{"num_hidden_layers": 13, "hidden_size": 320, "num_attention_heads": 5, "num_key_value_heads": 1, "head_dim": 64, "intermediate_size": 1600, "vocab_size": 16384, "hidden_act": "gelu", "norm": "layernorm", "norm_place": "pre", "norm_eps": 1e-05, "positions": "rope", "rope_theta": 10000.0, "rope_fraction": 0.75, "qk_norm": false, "attn_scale": 0.125, "bias": "none", "tie_word_embeddings": true, "parallel_block": true, "init": "normal", "init_std_qkv": 0.0349, "init_std_o": 0.00684, "init_std_up": 0.0349, "init_std_down": 0.00306, "optimizer": "adamw", "learning_rate": 0.0014, "beta1": 0.9, "beta2": 0.98, "weight_decay": 0.043, "lr_head": 0.00506, "max_grad_norm": 1.0, "warmup_steps": 284, "schedule": "wsd", "decay_fraction": 0.738, "decay_shape": "linear", "final_lr_fraction": 0.02, "batch_tokens": [32768, 65536, 131072], "max_seq_len": 1024, "doc_mask": true, "z_loss": 1e-05, "train_tokens": 559800000, "max_steps": 7766, "dataset": "wikipedia_en"}
Each number is 128 + 24 x the weight over its row's rms, rounded and kept within 0 to 255. Layers, rows and columns count from 0. Numbers have three digits each. The size before them is the row's rms in percent of the matrix's.

# layer 5 MLP down (transposed), 1600x320, rms 0.0946, rows 1441-1547, columns 0-63
099:123137103102050134150000124119145134138136133129139124102141134150148158134167153096145126139102150136119135126158118097148127149155098119153132128134109097171102127108139138143080134087153137
090:134088145147128132134133135111157156133120109155096148160138144096131071179128140119121111144136121167131124177118146100167128167056112144170096109103118166145131125111104133135118084117122094
094:101126098143179104152129131114123131135117117148155157155144112117125095145157143143108130123116095135102159130141152153156107114145190184106143092129120125135147131107117152171083123147104147
113:151100141138099161106130132138145166142117124171148113144172151140126179117059088101095170128161156117098099138101078128079123125140128107093148088152111112129123097125143169095112111151152114
093:094065107125121129105122157112129139133128153158138139142128094125134132121118115112164154129166150161143101128107079136130137113136150125141142098123107135140144141120135116140125126122141143
096:149136118167130109131107132122101147123128091109123160159122116136158115140111140141178125172181116149148128153176100126120140109100155131088139163127161147124142114106070116151158118157109110
113:112157157147090121106114184094140108174132144108118148174156156102097146097154145130135129151131157112103094102147149125130140091103121147128136152152123123133124110142143132123130128112159085
095:117146154130171133083168125140154122160118119135115109124155116122112133142048114133140116162180110137101112159164120103126112127129103106144154130143105160148130103150155122119103124092130129
119:129158131115137136163054148091149162130126106133154114086099146140145139120142155142145140117074178148137127112147147110125152134139113108146134148139105117088142124135112119135121152128163084
132:084096118163153124120129121151134098115139159152125057143111164098109129135138149122131115153087167132104118067115152162142100149111135115157119144101123129118109151159116152123161142149141085
119:153158101175152105156114120156123161160142119122118151117154154115100167161167098140112137101150135098125131128120110135154128191113121155075111141145134167124114132117105089121106115106069162
107:171131118149079088121115201141107176131143096159150114122076138158152149125074111123130168123102141147136107097131115147119143169171119146113137149147102116121133147104150136088125107095120083
109:112191137162094110156117129122152163147098127146112115095135086062127100077132133159141118119106139136151117159155118127119082145139176119101174142159136108121112159101125072105116146150163083
098:114153139096116137121074132125098116140114156148166153111159095163101169112155109109145106154143137155137148101138106176122119107131117124153141097096142129142129136169167160124108160103134144
101:169100108112077106074165128169144103135157117117159111116158161196106124130144116120100109144154149156103179141130115120088131106120102137087115129081130110077136119131116133148154118149146124
101:110122086114154119128106179165136136151138117108089094125149139161130133094149109168112111162082080158123128090169150135095152119127133137128179166169116130164126120119116171160102046159108129
103:167089122126154130141090144061108098112156119132132114157153117103134085140118126107108131136097134123123144124150084156131123070121159162069148187148154133142141139147146124158131122132123156
085:145116126153104122119094116118120120109157164141106116153142144133078138137110131123099144094109160152116151124143125134143136113129184135135128152161150145112140117104161153103152159134111089
097:136150128166106154120143104123110114154122090153130133128114117138105141134111119141152085152106074143141153164116147133121115119109146141105134115169140119104129111160149158075081172126139136
094:106131213138148116149120123181111202100129133138100149127125149110115142115142112134093175112178165147118130087160122104131105169111115102143116130176118161103161140149137108151161135123089112
091:112129103140124106062091164138152160076113175132113118120126120111154153122143174113141130128130153146136127136118117132129140097086120098113130153138167132123134140107061171126173129104110134
094:125135123116070119155000160118147132148138165117155126096153130148134166140164149083157126133075130135119133144147118115151115145128101127133124120125110097175116147105134137148098121104152157
091:125132144175170141154205121138105150143128121108138131138153168134149094111109133153133147114114134162149113126127116185160136124136163125115110134097163124176130153106109115135103139134133081
096:130116155130168109143128105166114079144132150122158124106167164126159144123140121143116067135206143162136141132153168125133121117122169159106120125117128178127062110133111094115117121116111100
084:138141102098156152110129133154123116120167141123124131148116115119123163148118143136131115120142145145154099108127113142153099100128134128106079137133128129129154162123145118141134159169118129
106:135138122120154124181228113161136127128138149131138158099147104117161161161122136137123122125172094117146150136174108103152097164118159097109131112125137130122108152111106151116120108112140168
105:122151120128143130133140096115126109156105138149138098134097191142140137125084105102096123107135131154127112125146174100106119159137097123166127130117139110142119108103117131162128148132159084
118:124141139183075134111059145106139128111090137132132135165105152096160117125145133137139141116108137161113160170103073140118117160078090091117122126095136132132063121145115165134111169081084130
107:090115147154142159092113136104158137150091130130125144123110152102124121086131160112128135119125161159170137117091133123133087135120146129178146171100148112153126097150116129128083140142135131
097:120105177134158115116117141187136113135139127121155151121104148071141147136120155077128144120147153127168073118141143105104095123090105125139139128169095172127126116145139114101125163119132149
111:115125133092135148110096135139141130172138138162144119122124105151134092163129113129121113159101177120122153117137126126138114121103140182088141088114133136162132146163127095101160116094109126
101:153123125130103112153112135122095129113123124107153160158107173131157095136160125139138129114066150171111155130104116115104130129095101132195110111148127154128134123101137137101141144125116080
108:184149145114088117117098147113125108137140084125134131136143108141103133103143119131125095110123138114076115140129148117141124125150169187145174100120106133119072116094169140138132125093138139
106:108145167155145141128104121138112082140129108115181123127091083166106143127116123133132124126107129067136119053146097156142162099116124119116157156171164140144085137077127098113110176093125104
098:164129104128151082142147123146163140135128134120162144189115130121114107137117091152125125161123092117123087122158156115199119124151202113123133119136122183162160128166150119132140145128088119
094:116143143134122113101227109131122116170158096149140108137094137179108165118140139164101136118123069135148155156153133080109149148090174164151107172139075108109141105124118128111114123111100119
089:154105165110076131111115145120181132177170123136116157102138166126110092125166087152112136120130161111128115122068128102141081100112130140116133161174173120112127122122129145119161116145125171
097:138122117118127147125117163105102116159134169140125145090153091165171132096142118093101105153155122147105195137118087116152124134153139135146145084143143136167092142121122113125121092118116142
087:125109100103160163146101132159140139094134077111088134108082143101155107132119111123145120105161159121128087091092142095148169090116130156137139138150136166121141140134156103114110161112143111
091:171135106115172123115165124125090116147095126113090131118127135133128153096122115153152123152123111099143131132122097142177106132102138113135112096138118148102150122136151125156133139148149128
119:098131110152142103062050122144139132150120110127115077133147094109129112102101167165150110111109147101114113101147142146090135154105090152154138150140117154169092103131103144148116132136077120
094:108115114165126086125110141131142163128128154125130133140112137129090072107108141095104091121166163134104166148154126109138118136112098123139100139106133113113125107108136117157130156132114132
087:137090176125141117104144079096100116137186144200117148113183132106190158121106122152123107126089083170147166157132136100095114124138157111130135102155140136112129101146112141143122097136152160
129:125124126083132144089084130169137112130166071087159117089139138165116170116138102161184113154095133089119115132124132134123141128106127128119127123163100102111111135153093152145135105125139168
089:150125135108089135111156109140110082124095118153163149199091138089070137110105091130119162105146142101088118139132121159167129112137120134105128141159108094099162150118162104127146145129074076
107:098141105118065106165000162131120143147136136095163132114136155150124119150133118114141137114086138127128116102166125120145126149158077137155136122104115108169143161151130141166120132078127122
108:115148133108155112127140111148134125085109124155132117107104139058116079094088096126166110164141129159140095180116130141095122114101136131143077147145118088150130088116132110129070102137093097
100:110101129137128123127148126117142126137156131128142156140148082091121101141121136109129126066110084099151152137115114132104078145140161096137118152128155128131156158096155135139150078133075134
103:092127179154100098071061152163121099114074177128163149147110120130130118060159103129137141127166170138153137141121114120099125138147141118155112112104106125160130129112179132159128105090131131
088:122122135118174132125157138096115111126124126135156160132119112124151079103148086141153143137187113133104139129136062153137125152118141097102100149162122190109124124106113133127163138147155149
106:138083122084116130132159126132141138112138135110140115105125116077126085126137107128105068123104155116128139163153143159079112117132155126141123085151119148139156130142131101107110183142123129
091:101095136141104095125106169086109170167129162090158074122158123181137113121129165114139098114181127163139215113143095127116135099176110120109146113090130172146160169165120123152100127136095142
103:135064155141138095122091139154119144138132162134145135120142123123101117123094109126090091114114147148115100133134153085137118192154109113122154146144097162123155088100116147136155139153145111
099:171139144119159140132112111122130078102189138153146124128199174116085092121112133127110157138144114118119129133087115159145183121121115137164145151120166131162052122159147165100156123127105135
106:094132154109170149130129151120086123109109112139132081105136164099153093117155132179127170143125160127090117099140111090087159135117133128114103172138079152134098166125119123154105118102126098
082:112153139099152154138054096119098079116165127131118132133100157123136113134114112110136115170114095101173117107130155167159090112178158123144133142134111097110117127122138119114102131122123147
095:140110169165067137113103077128103141077136106136115147134078148123123066136113148141149152113138140136112107098149082126130119137118113182123158145138121125135132159094118108093149119106120149
113:125135132114143107140113107114112129162145158141114093163127158057136131171111118088119146125114105168083117119106119119081088141117117097139132135154096133157094113142137123144145211133123108
097:112114103178103119095089103062143128067099129118128119127122156148128109095131141125139131114108126137111133134123114125133145165145106120160096116132161155159126136112135178145154127128141128
091:156142143121141145177209134146132134139110139101123131167101151114121133146165126187110122134141113106116089167121151155132108122162126112142117092159151120121094110071090109104168153102091115
095:135079132139072136101101110122123115088152120114151111164129142140157075095134098151111154153168101150137126121113108147146163104134103175148159135121151153128129152098154137115148129111115132
090:133117089128123149085062140140094146119118101182149133144095130129132125150094135089116104097174129107136138137091094124138146096124122115181123122131122118134088138127112170121127128164121102
120:120110135137107132150041145141152131141082163137144150147151139118141125138115123126140105096137166128108125126120161126092120118108130133120098137113156109173147101145119096130096111125122131
098:166103115116125153131122137084083106091135124111162082115160195115147123176094129145085160124134153199100152164139116155150155109144110148146145086117152156136107135140078072112124144141137099
108:093102165121149136130165127147118130099123147109113134115112104141156110109102163099171109121152106159143147134109142128148140063114167133137097161126090101158094135124098169150101121146136139
109:107128125154138141164138140128138141145122130082132140155136161141085146134128127172151151119129107169114164144173106148126134149173183144150128141111131132093113123124130150137158133115129128
103:120134111115110126152111089104116153129133124125089097105144118151178107122126108112167085104075154168116112114091138197138171093155137126118106127109143142153114139094169165088094142139139135
108:101150094132109139142078128123135144115102112107146129113101151150083102112113160097104100119124120124112147095113134135101193153144154137140116154132149142143136147124130163123122110138146131
086:123156164138109151092140093098113144126136107130119153162116139133144101120147144127119153154150189128159099077141193115121155126127104156137145148151145145134129135112136159107150125124113141
087:085121123139172133094192101132104089134142117154112152119126112102076109116113184133134082122154090125098167120129146122145107084123148143116105153131147155091117141132147139153097116180188088
104:142157103171132133110134081105111109109123135117114098112125126132094140071097139152154152105139157098130143145146095161092126115154136121092143153091114140163144118141136118173126129159109130
107:093123138115097122119116104156093111177141177057122139078096129092132131097103176101111120144145123107099151143157106088151167132149134117133131109128137106157124133115137129131109108100117144
104:125115191094151148084115131137177161114091164154169074150143127113149134105131160119129124148107138126150108117118141075125088120114150113080128150135104120168145117088090149126146106112182147
110:122121117164080115132121107127075106156132130133124121155154159115092109059102150162113085172144123088115111135140124102141146153100116100111178131150105087131089116154131125138123134141104126
092:143124159126118155123158112162161159120128115134103124099141137132141136149142177139075157109135143146098151129134102115124085135153098123146112148147145098142140115128144118120111123147128136
095:131151130139137135127129147123146115130154109106082117106131134151133139135145160129097146128184100083112102153129157102173141140125158147147115155189160120133135119152114146130164180100147122
107:109126108101134124092048160151129173122122107127099107121146128131100089117105154123185122093139174156093119105125100146150107117142085141135135139084152095107114101135134119131108132100151130
102:113161097089116132128080122138124151153158144145072123177109099138134144114133140165165138140135123110155165140126149177105158149116136152161140116143185120129140131081150143107129137095141172
081:145115188138118119150070140100104138131170142132117130120142159130135109124087124134117174111130113153141111108122118168156120132114136160091122123151139150142135136115115142122147109145108129
094:117095084137142135120114119101121177157153100124141139129104179107134137144116143099113135076106134105142144081138129067112114127143156179086165108159160151097142145155113142136121119124108110
112:122156203132122151132121072100164127136095125131127126095146172109138160130135192114128123156139167119131126087112174109132089124116183161155123126119126101148115152123111182151128111108131139
092:098106130160167117150108096116113137167117172135104158148119099131151117165131135143140164129152125150118134115153103150079130154143166137119087121086139163093146104087122126119124165143120125
107:117083152101139151097143087111158153125156134105174092135170114158104167123098114088117134171134109164165155176132144168152123096150124123125125099096117148138083107123132111108095112105140158
112:129187090111159139111087104107123109177129103122118134105103148116128159159135159110121078124149099110132101161136155090146119141128116146114158190079115141082145109121098114138144118131088139
092:102124130127089133156125098120107091130144140122153158104129134171123105130110137127110090124141096122117114121129140086098166146126160140098148140162106122132115119125098121112125128106110141
098:096149128123071174115079133109115100104136158119144144110111126110105137136115141176103131134119107103148119139096148126116138167106113147139119160129143143142131126097147120090147130104142104
091:087104134109097132122059107183138188101154169145125160155110083107116128138116112138126113126177197121164109117138142163122131102072125119124087098115124105104088159125130114093163172106140149
102:111118140121201116104233071130103150133126096090141143132092159088119111104131124121145183127141135124121114124157149124145123174143094161137154119120117094135123086130114160119147120144156124
125:113136116132090149186070126111113124119115084138164142138133187139167167132135137090156148124119135090141145138143185167112161107095134126117111146167110098125112120145117143130107082095143133
097:147158109139129102115134109110142120115084114095124136133134125136126103081176125142134139150149160098153144119115114192120107176128085109123127136136107139128128169104110122104124114104164119
088:124146155154131133157167129164169143133129132119095123163125174103139165138156153140124126136126103125121156147139113134142144162108119119129115089128094153123111096138115127151132133130097143
091:133142108125128124117093152092113129104105116131139121165067134076118094064137116127138139117162158097119136113139133137116114116139139150126120117135126125188131093130164148086140133114156117
088:101131128139168135131185148172158073137171137154127121142149111121113172078154124137158119156109136135167064140149152123122165109123123071122141122137123115156120122150142128098140131151138106
102:119124151109105129104120124140130145120121125132088146171093121102117099089165118134085116077132123087081146128134148150107146179158097157137151152090134120122142130143143111117125086130146124
091:135144164125145112126106136139135127114125105136108174145160119158130141143157096135099150116142147156102127126083111124109124106176160137091143123101145162078144140163174152111106126142098092
116:136107135136127105105106105108143136110128131131125108138134158116154131170134172157103153127112105110163138100109140103136105123116105066113127125127107154119128183139176120101118104100121148
082:122102115113102179087114149120114138133085152189101170156120135136118120116090140144141118117148145121148126141117128166094142153128126130115133106123123102099106087079101100084156148132143120
108:108142109141170172104090134158123144147133145143103124138144129168146144124126150117127076133105099071106136113126149082135119111154148137158128096099131146167126161140132121117089109128044135
091:112130151087129121087123148151146124160100103095092160118132134126111164130106108119141119158148139103102127146115086129153166150140095177165151114166133150107134070126148139118150109100085125
091:157132162120162119126185096140132143094149127151145082127119191113123122110138161113105153121104141147119161142089113112116123130155122127165094140130136118122160172094194136132118113124110127
091:155137121137119124110106150074143129191115136139159099084145134106154127119115073143119152126174086140121126145134116159155143144120125145139130115136137092153154125118152152122155081104137142
101:121121184098137111107129110088137173164147137146104141128156145168130144102112148093155131119113112174118158144127094177155110145121138111161118115089137133154142106154153106106117145157151171
110:132177136175114105111140067121118140142100113129148114078079103108093094120112132119172151156134163109103140126133125116151140190170102135130118126157122137127126116095138121121122120124161142
089:117155163092140115140115102170172126108156087149144091106113169111111140161115117109145124117136132122102104136161174093111091072120122129127135170145143096113136123143134120136166138140168123
083:121113142104097128150144137159126128128104108155133168165141137136094161134125120102140151130173104136130153133122107143103122110161160111133118137097116166143146088139114129101137075139098068
107:124148155167133148112093113158123126169119156096133184107137167114124136158093119111116142153119144126104185075103128105180116136136117136128105139172162140138106148117167120147112127097153158
081:147119088144208145062164140123131066124112143135156132111147129128117123128137120134163107134122143090154132096119133142118105090138167110119118147144126126129149119129145134109129119086117118
# layer 5 MLP up, 1600x320, rms 0.104, rows 1442-1548, columns 0-63
100:111164094064114108142116183139096117128116142136127111122113154108151212172164154102105136119102122143091109089154109157109099127129082153099139146113172103137097192097148105124142094150144143
100:131115112141132137099121139097123114162161111101145124145118155144120142153127126142126085160091135116128080127110185100123122183150057098140124153163143104110154140140088139115156095114102155
110:150152131138090112128139126083114163104175130153115134105124156103109134109134148128146143134079150125131125122117129102124129141096147118133088083133116133124125083140154086124140104113122150
099:148154126129115131134133107139126134115132116113099140169157154159121130128162095136109118129128137109094061092128114125112119116160104103092128111092107109126129133091164095172099154134105094
102:111098176132086110109141131139136143142153170121077102111132133159155143122127147090133106139123140111130127139143088134117105145123108147126117131166134129136132120147114109124052153108107156
108:124101124094097148138111140071161117133139146149169143123158136155097097173168116131121124124118136196109099165153154145114149107123108113153153123121129119133153102110157126160140139066102117
096:125144132105128141176136129103125151163128216146133117090160117145147144125132140086164163146128106102136126149146114116120122086082110127102104116113089089184127115142084168137137117143122138
108:170129101118108132144129170122111150119135143133122137099161168142160166145132154113119118160116169103089153135100132161106087145131131074109116114103105083142162106106126152150106130141135165
113:141125102063113144090123166120144123148122109097151116119135100104075153150142095174143106171135173147119110127122116138141158188143094132162113132105161138131186184092125139137132134120157151
116:120178125114078124185116174148138136116154163113164145153181134132133108145134144132117090153106154142074083144090127084161128145156126144101099123110128141109143101138128072172132118094112099
104:139096098058124115139133117148121148115127136193126100082148111119176124096085114113198121125103139141121167115134144152158136170129123153077105154096114112142109152128094137116107104127122121
110:131153122140106094118119181152110135136139113096142145129154133142124123115138159109123151121083148140157143122109096127173113089098135157148150148126145132114189135114105127150106102125119133
093:167103122110087140072094133098115125100119141140135098138109142166120141128155161148137115148155140139103099133139107096138111132139126100169071141064158087182079143123163127157119159149167155
109:126174108117111146137109125132097117169120143106183129132152081146124120110097138121148172112143161137131145157155119109111147130109126137149122133131168114105127166101142142124090143109158136
104:148151120087120117143118119127111108102130103170137113104115148113177120138130138100150157119092177155154115120133139115144106127122114133178156181108121098164130153133121138151142108117139139
104:127141146128092095121139144115127112149151141109116105095120098153166145152118183096120105168132129130132096136153123084138126113141094130119134152137133126124136093126119128124121157139089139
093:153094102138119132161126111154124144129171107163188159161117161120131142123149170099156123124153135098118129134151107077126164125125104101161137184130132111137102136138125133158114126093154153
100:066137094117084116129162115104103158146142159099136124091103109133125143147134128103133117149098104151134103110166139124098141135162082140130111087117094138161139133132142133135123095147136133
096:129144146117132095140143143119127133161150143123117136125104140146111127143098140123118163115108133146084129109162170134125135111131152121181133118118122142169130159114132119152102083107137096
099:128145131116117064148110149121158152160122132127121132086134179159159153111154098127119128087112098124170109112143188128089093158115144116121107118166139084139146109161156093122111127113103137
070:124103126131116121163095119128185113104135150101138149134140106144135188151144127093143117130092166165130113128159112107189107149119090122143115119156136101163129145116155101124107152099137137
091:116133088122112131125133105133104118097139120145118129129152078136143158167141126101132078155180134160097104150129107126149116116164110131153123119124118136134130173120139140116133085122095142
094:141149098147140109148133127140119162152127131155166135130149092114108113172136126146126106141093146110139127111126155100120139174145121128113101123177125152162119141081092098140099147137141108
101:144154155104126104146088123154120148117140124135136120108110137162163148147122188127145113177132163179106161123153106110091127131139123090122142117180135133130118175130100105138119111092094103
100:142113088142099138138150083121154091169117119093107108114141120153157150126119103100115120157143123128127119132138167118118142071138116117110107083115140098130126110121161160146117105138115143
104:144149135119112116124096124122129144154169105125162133121166137127175128118142164159166130110107123144136103144165097143112131073126169105103125156135107167138137152129147154103126110085152151
105:143155110129114103104127189157120125180144144166169150125124144140117137165118198141145126170122140151107170113129140118168129150096151157130137174122133107150155124074103118103106128117131158
105:121138122164117130114114121108176120201118119136159140102123162111166132154152131104138111084137111101132109161133133162127153127122123156163120167113116128130085160164085121161130129111166146
100:117113121142133133153096122176130110120138110075129094104104134157117139186145131101164109104142138139120126136149143125168110131146122147137154158148113094161095178117092114150070105129168187
105:106119099129125096138114135097126135155174140127133061118152102148171116166147103106150104132134118128110121166144130110112172136155111149120122174127112127131105171122101123154111167107153114
107:107126110130110141130120133168112099150167137175142109140136129111149121125132081135125123177095156151110095156148117119097128135109099089114110124141110137161093131094127103159164130131181124
097:159147101129078084126127166138110089123122131103154110138174082142154121125140149119138130136113139091100121110102107094163145127146128162108107119109115119155151100136121104134161116073108128
111:107149130114131124140123147140101102110140118140132125107153159128122173123155098101122149124076079126160149130179097117154080127102155137128123146101148149136112126146130143167105152105141137
104:176152089105122131138114133184126139162162110168174125130140102110139142162118120121099117128106127103105117162118141134121122173127117099109150111136135154131117149119101137132156128132184162
096:134108138123094147124140128118127141113117105178149086114146117135109107098144106104115126118123121136101131131163131110144137147112153142125125106155100092142113146138099171163102144120149099
101:114109119080114139143128137111120097175145142118188165102122105157148112105106122136146132126128143127096136136134174171131145136157117157166109143139161122159092141107119115161156139151111112
100:135118117135117102097114126097118132177135153100124171106167141102087157141150176124106120109147173160161134135164076147098080157115133129138069189099138165154107152138132143118110132113095106
088:132125136134124099132144107137135120145141161112163158118127161140103110124116170159109109142148112113089155141156143128123122126104107105124080139116160118115140164135128126124155164114159140
095:140154110140122137153122121135095171144135120137189101111126123116102113145133170052105129124138091139124142129139108144076110121149101117170098141094103123160118178139135133164130137152184134
107:109104105069101107127147135109100157122169123145123098123147127107168177117152153089153083156106107159095099134121142112108140133141146149149104136108129106133132168127087174171126131116145133
096:136107149130101124133113120183121163073167121135113139135147164147150112121122105118121138114086120120087111140163118130170139131128130154151149131110168107112157132168147114128129097107165118
087:097129078097100124142080115118133138127118144098170117137096155146101128127151141132135165118137151124109103117119122142132155116127104152148146179098116102126139139134117103145121138109150172
113:096186103081096121172099128149161089128153152124145132153139111151087122160145136122121095147125127105087118117090091146131124112135106148132144141065138087134152151136082126123131115115135170
096:129165134117083139155133137132134103122094133159134120093113190135125113164109126145152117119096131144119141076133127141110146174133054128126134134135135154167070169126111104111070144095134130
087:109166120154110112082114176164173115116154150087135142135139126114107100129121197123158158169125111157136122095151108110136115122151089134146134131132162134141162131094160120155098126104116148
108:096187127134124132132095111089127155098119143138129128170129153096138157096117117105172165156099112149104087148145159118144138082142114130133092121147110114149087139089147132177105165147161130
101:096115130077054103127134119121111141182129123144176139146193124147125114128099091110162090081113093153138159147178156136092163109106134115148136134130140141162114155105152130122106100120110117
098:153173134143081127112119135157134116126102169114164117169151111106160142119151112119131115118099120158138089154170122083131144090158160172149100129096111154119088127137134159180097133120128097
099:124138104112127135101128172126131144118128122120103123124128128183123152127138105150144151092136126097105129139157116122092102170158127105157125101100076118121140187086091144156123102093152124
109:125133117119139136167129139137169114145114110122134101147098151101076139148177096105166113118118129135151169128121132077127120151154163110124126143168120082155082128118125094154106179075143114
093:126163121074128124137134128167137119111124103154129177134123106105101131146157131095105142148060117122111128153135135107125102099128131177154113145182104117140155115085122149109151055123141144
103:146124122115120121142117138134126152142139136119184124132115126138139145110073149152129137147104164122090111146120142103141115140133129175104113104123076154143105113123114164093145131101159143
104:104142099133127126179107127119148155133130145147143090171105110103152136143127165164131134092089133114101105147132121083117119152107111132097090136091138120156109129120121147135136109106150160
109:087125107123107125127111111131127091142176138104137110076117149189110120127109172106128127120138106121135092108147102121123146126120081147121132152089155125157139148122105105141128116122151130
091:137106141080136086099115154085140137103109125153137119148107164136135138142193128121111129092125108181095132109094101099168142100167165125121150158112094149147070123086119108106087127129130116
083:120123102120172098128149160125126128153126222144118104122174116142176208125148144114099110107137110107129152166147165122133158138119145134152056141146154124134116088150129124096107137129138112
105:118140144110098121139145169137137120155168142133143124184171116124183169149144117104119121111100103081089111162135109107140092120139156122137134131110096066106132144111150129184143146112122165
102:164120121090110106189110104137135140095164155118196109113151105129114128159140117080158156140102125130122140126147144137131176111117113157134159128149158138135139118120116188136161129123141140
094:083107109155119131144133106148114096144139148136136100084137123128144136118117126094160114176086121117096129148142130106131101118169106134145137104125107058154151121150186124106115139122179157
099:094125129117101148138126097165132116107131130061152139102113136141105123164138135154098168115130122168122106144219123124153137099127094197102140120112105112167118135142132140137108131162147115
094:110084150109126126158119171125143116109107131112131085133117172150115148149148125129150102167109138133112130209160151114124118161114121125132128132060150087138138121113145110142096133120167102
099:129113143150102144122105155152134113114127156127157127138141137125152147115118157130120091165074174101100146090128089118088118143154092138150110116142139084101150113106132155104118134182138159
100:126104124123131135114119130122169103102129118132104176161126132167107147146164128137103144152140134121119074144143131104113129118130139100120144108119146098102131122131127152142120128139132133
110:122123125079110069108150149107101124122126157125101125090186112119179164145107132104154137116095147127109147145123140139166131102149129144134151116107163115144136122106126070124096096131099142
107:122142123106110109129132156155153112126100142097157135135129139165092143167111158129110074103176147184049111105158116095118124131173146134119094134162135082142145132135137128148067152140126120
107:097144132092121090136084136135092121112115122186146101159130144091168136129175124090120154129117144105118121096140171149150131123101130142132123135123148146146110147139128101118085131140117146
103:134112130121112135153102156102143113144125157170129124098100090163101148171099130121109127175111107176094160148120127120142135143137073100152119141134130149136138131122111107099134124108147159
097:120143090129101132160110129124135165128138165149153166142140118117134177173145108134134160149116148168147064117155164095149134068139129136160118136124129108152095182116128121107119155139143129
096:094086082140130149137148164095075107089126135102146076117163095095157137126112139143125167088140133161126188123117148113130111069146106116141138114121093102159074144120130160157137141146162120
105:092095127110104142106140128112139132137150113132133091100138105153137129136098098107122104171091150078170121102147106117132163160113102129125092140105121130129173135132104135126120138129107091
105:151094106166117112111124142127080181185114114117144084099143100104143134124116097100165126150162119146126124211133110110086151128192133135124146100142158143155158156128138116148098169114109113
103:137146133135101096117144149113122140159104144094132162128146142084162134121130167111148144091146109190143144132159111100128100106124120092119093138145110091159091105140133138146141150128137149
108:139160134115116134152129149175125166140114124113149160144158161108106174117171129112128133141088143119132115176160146108142142125131141154102085128096113104129156138097167124119105111135119154
101:142124108102109131119124158142159117118140119109132122131124130135095148114166127086120100138111119123098154137126137141126158124091138113105094148079143143126156153112089120149110120113117115
100:149080112133105097123141131147101147108132101132135154131127105144099150135156119165145153136076171134129135108138156115130103102111128110090112107094128132133149116153120144135100093093116160
104:085125142125128136121131152149109161145092181091175120120117084127145144141122174108155083147104131150092142111121115126111054093132113130151098156110097139153117168171161123132075103117124155
103:143135167149125133119118124148108157129157163115177126132137127126133157166103099054116070122117112140071141140128112102114159141167134123156149099125091103136152086153143093177083156123100144
092:108131051131091139129144088132186159145106152104120161149134110115086146181171113102144138148131163097097132105145122125125118147179121083159137137141121142145079101128110140164108150112158128
097:115104083120125165142102116134142079107135137154151148129126128092068145118131128111128140126142149102116156135180120152128158086102068140128127144092134135118095140149114131133150088056200122
106:039128113087129169082122119075123139149094156110135117081156144137159128119141149112122116130123111149150130115132138142135113118083127134135146157093084143155089158144127131142081099097122167
096:134160107111098143130120142117088108115138133151151159136148137116132142096131124107106109129123110113131121141151160140188135143121106138144152128161129073197107157131142096140157105106112123
106:124133150081107141116116128127153146126132139146105080110121155144150178145100127131157137143134107122104099128110108131118122121146081136167160132099115143148118123091117170115156125130146179
106:142172087119116105122090124097083131138114191072146137100119115136141164156123153082154113137086110098139162113109133098184114141122109135113125164122130159117098159110104111123144083121121176
088:140140123100144113137129102132148162135126151105104118138174110059146167128139136154135135153118169127115147141153164148187111127098122123162121143128147157158115166151140117154120153128126147
102:119167137104113121182095139154122169103169136099141102130140123138090131153144151150123119126139094107093079137125107127158146106123147121132125156123120141158118152154059136130103119116162120
093:125127136124117098147115135103129134151116110125142066099121169125103142142123139151119144139113130085122134143144091142118087168167149138142137138136099130146192125153123139192151149132135145
093:136121114130089136106055151102137095114126205153107146110151089177131145150156139127140104109107145123123134115132105114127133112104144083122099125127156138117122161121128077148137136101118139
109:108192157094101118173098143134133149096146182125188117108143156163180166126192115106135109131108138142108130120130170127094150146076114131142138187161112140156110103133138148164155112129124146
103:134152125074097111181128134170123124106142139128114122126145105167148170168109095143091079147121114147119098136135170131127105121129130139125118141131104122132126101146153157139155146105128117
096:131134125125126120096128142145159098104093125103098066112126131168115128099135129108136110133128095154130100113107105081130109076098145134141118113132134114161126131104145131108166143063189101
097:134175138125116079137119161076170137166147112147154122106117139105109171091136113124108137102116133143103107130108139055128133152145119124128109139105141130147126132127097146145104149109118138
091:149059117127108161110105171102128100119105183130152141096160147138133169151134145090116126133155093145120146103172152080109150147130107129103112139113124087124116145119113167134075146115104151
105:157132133081105132097148146121107158133088120128104130128122124096179182144129134117115109111081153151099119119180134178134167108085100167144152155119108132182145148134131093150143115099111096
097:124086121113125139142106142118104135168085164136122162115133123133116143199147146107150129152136138125091118113120173159148166124099160192157105128126134167141111172148072097124150107150172116
112:136151138154132160102105124193100120102149137123134103082110153141137163164177119092157146101132122111141144134116143101146095122123136099134171138132128070170083139136131121136112090110153113
091:142113132101127116103138154144134176132148121132164126117132156137116099140120150120111110098110145129119128148165139147102124138137108138137104136125102118167157151102150077186126141157117122
103:097130124119110117108119155114124110121130165145133144142096110112089151153156143090140120139090111139105142145130121124139154114075143142135098155128103164160129156088109119087138102149131150
099:112140118133127130152109137131163095117159105103152107073128121139124108114101138127109105110102157121125157119126118150132159136114112130147142115134078137151113112118153181123143089128165115
096:111088085104126144145106138133096114123138120113109120117124115093129126140139105124113097182116123128116165147128137140202133153147161137125132131135162074121105134079129174165166127161124169
101:116125103115126091122110114160143129128134135121134106135117161171104129135120108146133098116136099145135111097105128125119114134158130143101136104112118131155109101118122119138102097117148140
104:106185118115108160141128159121139102130130147136166066126132154102104124151153099140136193126078112109129078126168136147152113131124144128108112153105104071123148154136086095180111107104110107
108:135163112116100144130124125085147130123170116115145111136163097145143136110128120152104153159102130115122121150169146109178137145159110096083179110150135144120135169092127128115108145150080104
097:090119143089091143143136114145136128137118136171151130128114102148111111106121108111161131122112100144145133126158183134157162127126099149143143169123095095146124137109148126167126137137086152
090:087117124122110130172134106111117159141167156137154135127139105152154112110137162106143132109117119126093125145121089087157093132102136122185185145142124080134076120109102129122071136136158144
109:122127129093124152127125090120151141108130121111148099100130159124105117132144131162124104132122120122093155109145104112136128155109162136117150174102111127170110149095112130162129115090163136
090:150163103106147131152102147110109113069114170127095156137116127121082119143128133118157134119134155135159143121135137159103126089160095139128094143136105118153144149119143128159080124151140146
102:140123133133108107127125151135176145188098134138154108163129135120119132121126111119136091121117168153136128138109143134109138151147130151135121109159086096159156110154131141118096141121172145